{"d_model": 128, "head_dim": 32, "norm_place": "pre", "rope_fraction": 1.0, "qk_norm": false, "optimizer": "soap_variant", "lr": 0.00483, "lr_head": 0.0134, "warmup_steps": 200, "schedule": "wsd", "decay_shape": "linear", "final_lr_fraction": 0.0, "doc_mask": false, "train_tokens": 101100000}
Each number is 50 + 10 x the weight over the matrix's rms, rounded and kept within 0 to 99. Layers, rows and columns count from 0.

# layer 4 attention value, 32x128, rms 0.108, rows 9-13, columns 0-63
42 45 47 61 62 33 51 39 61 58 48 60 52 61 49 69 57 49 62 45 40 62 54 48 66 53 55 51 68 50 66 53 66 43 65 47 67 65 49 59 46 58 42 37 41 55 51 47 57 36 47 55 64 45 50 38 38 55 45 59 51 51 48 52
70 49 43 36 43 58 56 69 51 67 57 52 42 49 51 38 76 51 41 55 55 41 53 54 68 65 43 34 52 64 44 52 47 38 40 43 29 47 44 35 45 56 53 56 37 52 68 58 25 46 70 72 37 53 56 44 32 41 64 45 52 41 42 47
48 52 56 49 34 62 35 58 51 42 49 50 38 42 75 49 40 43 65 47 50 52 51 48 41 60 44 34 59 56 44 77 42 28 42 45 46 52 39 54 42 58 52 52 40 33 56 44 57 50 61 57 50 61 45 47 62 57 49 52 69 42 44 23
42 42 60 49 40 58 59 44 51 43 59 50 52 58 49 45 56 41 27 51 57 36 42 64 46 53 44 59 50 44 56 47 43 61 72 40 72 51 49 41 69 51 48 54 47 49 40 61 62 57 40 55 59 36 57 46 62 51 49 33 44 47 60 37
52 45 52 45 49 40 43 44 63 47 54 44 70 53 73 56 38 62 48 32 57 43 44 37 67 46 52 53 60 38 61 40 50 45 51 40 38 40 71 54 45 47 60 57 53 52 47 54 71 36 60 47 47 57 50 57 57 36 69 38 73 37 56 54
# layer 4 attention output (transposed), 128x128, rms 0.119, rows 9-13,41-44,73-76,105-108, columns 0-63
55 62 44 49 46 54 56 51 29 21 61 45 41 43 47 63 53 51 54 45 37 58 40 52 36 44 48 62 60 56 40 47 54 50 64 48 68 45 50 49 41 50 44 62 60 38 59 42 61 54 40 64 54 44 45 46 44 47 55 54 51 37 44 33
44 45 47 55 59 52 72 39 40 42 61 60 62 68 58 57 49 52 49 75 51 55 55 52 58 31 39 37 47 56 68 51 53 46 42 71 43 52 56 65 56 45 54 64 69 63 27 36 48 53 40 37 41 38 50 59 55 58 42 38 46 36 43 20
40 50 61 65 47 45 57 53 48 53 38 43 42 41 57 61 49 40 37 37 49 43 57 43 50 47 44 59 58 41 35 34 50 52 32 31 56 54 79 57 53 50 53 41 63 49 43 57 52 46 35 53 53 45 45 30 61 47 39 26 32 49 45 66
47 58 49 56 46 49 50 46 40 75 55 46 33 44 65 41 55 51 53 48 45 52 41 56 53 37 36 52 57 56 60 50 44 47 47 62 46 41 42 61 52 50 32 43 49 53 56 56 60 66 60 52 60 45 49 49 56 48 31 58 55 48 54 46
54 28 49 53 47 59 47 46 37 60 43 33 40 55 69 37 46 38 57 41 47 55 60 55 58 66 36 60 52 52 55 37 40 42 52 54 41 67 43 47 37 52 45 50 43 39 53 58 43 44 55 44 56 56 35 48 41 67 47 42 62 74 35 57
59 34 54 27 64 51 32 48 59 50 41 43 36 58 69 43 54 34 54 58 48 45 42 60 50 47 61 56 51 53 52 42 53 53 57 68 52 59 44 54 47 56 56 51 54 39 56 45 62 40 48 34 58 51 45 43 48 52 35 55 42 60 48 29
59 42 60 52 54 44 37 50 51 64 56 53 49 42 45 35 62 44 70 49 60 30 74 44 45 56 57 54 37 46 52 64 49 44 54 35 46 39 70 65 45 39 48 57 40 59 55 61 42 41 56 38 49 63 52 50 66 66 54 51 59 50 82 46
50 29 41 42 26 54 53 77 63 52 80 44 45 58 51 53 57 60 47 55 55 59 46 52 54 28 42 37 51 33 40 49 63 50 48 34 57 41 52 49 56 61 43 61 60 75 55 43 24 45 36 52 37 49 35 69 51 53 60 53 48 39 58 49
56 46 43 38 46 53 68 54 46 52 54 56 47 47 40 66 56 47 46 62 47 62 50 39 42 54 54 52 46 58 50 57 44 42 49 59 57 53 49 58 47 58 62 61 45 51 39 46 49 57 47 50 45 59 56 42 49 53 50 49 53 46 60 46
64 40 53 49 56 27 52 49 61 37 48 58 51 38 44 51 59 67 37 38 66 49 49 35 57 39 46 34 50 52 55 49 38 42 57 65 47 55 56 60 40 58 27 47 45 64 51 57 41 77 61 46 66 55 50 65 64 48 69 76 53 38 40 50
65 47 46 47 45 45 47 43 37 57 50 57 46 50 50 54 43 56 43 40 56 44 34 59 52 38 68 42 42 41 58 37 43 40 53 36 50 53 36 49 51 64 38 36 41 50 68 45 47 64 37 58 45 62 60 50 58 40 68 74 49 77 49 61
39 47 52 46 80 51 55 42 46 50 26 58 62 46 53 38 46 56 46 51 43 43 57 53 69 48 49 50 41 42 58 45 49 65 57 41 52 50 59 69 35 53 45 39 61 47 45 59 45 28 66 45 52 38 24 61 49 44 36 56 73 29 61 50
44 32 41 48 59 29 42 49 74 36 42 59 61 63 55 54 38 66 43 34 71 36 42 45 33 38 55 63 47 37 34 63 56 47 53 37 66 54 45 33 39 48 32 57 59 57 50 43 66 66 45 45 59 25 40 47 46 45 41 46 52 52 31 12
53 60 35 58 41 36 38 57 50 54 64 47 65 72 66 62 49 52 45 42 62 42 52 55 42 49 45 45 36 57 47 55 65 46 32 47 50 59 51 54 57 45 57 50 56 52 41 46 48 43 70 55 43 49 48 61 47 45 49 38 50 46 50 71
40 64 50 35 27 76 36 70 51 61 53 39 59 58 41 43 54 66 38 48 37 65 37 50 62 75 65 51 53 50 53 44 33 68 27 57 55 70 43 48 58 57 48 32 24 58 47 44 51 37 23 44 51 46 48 65 31 49 52 45 62 46 35 64
43 52 53 57 51 57 51 45 38 46 42 53 54 47 29 38 56 63 53 42 53 45 57 41 54 52 59 49 55 45 50 55 51 42 68 65 55 47 27 36 48 57 48 54 49 49 45 60 46 68 51 60 40 60 55 51 50 51 68 48 58 58 47 47
52 49 48 62 47 48 33 53 49 25 54 30 44 49 44 56 50 63 61 35 58 42 63 56 41 56 56 49 47 42 49 72 53 51 63 32 41 43 52 45 59 60 55 48 58 58 47 44 42 48 31 61 36 52 47 54 54 56 65 34 54 50 50 62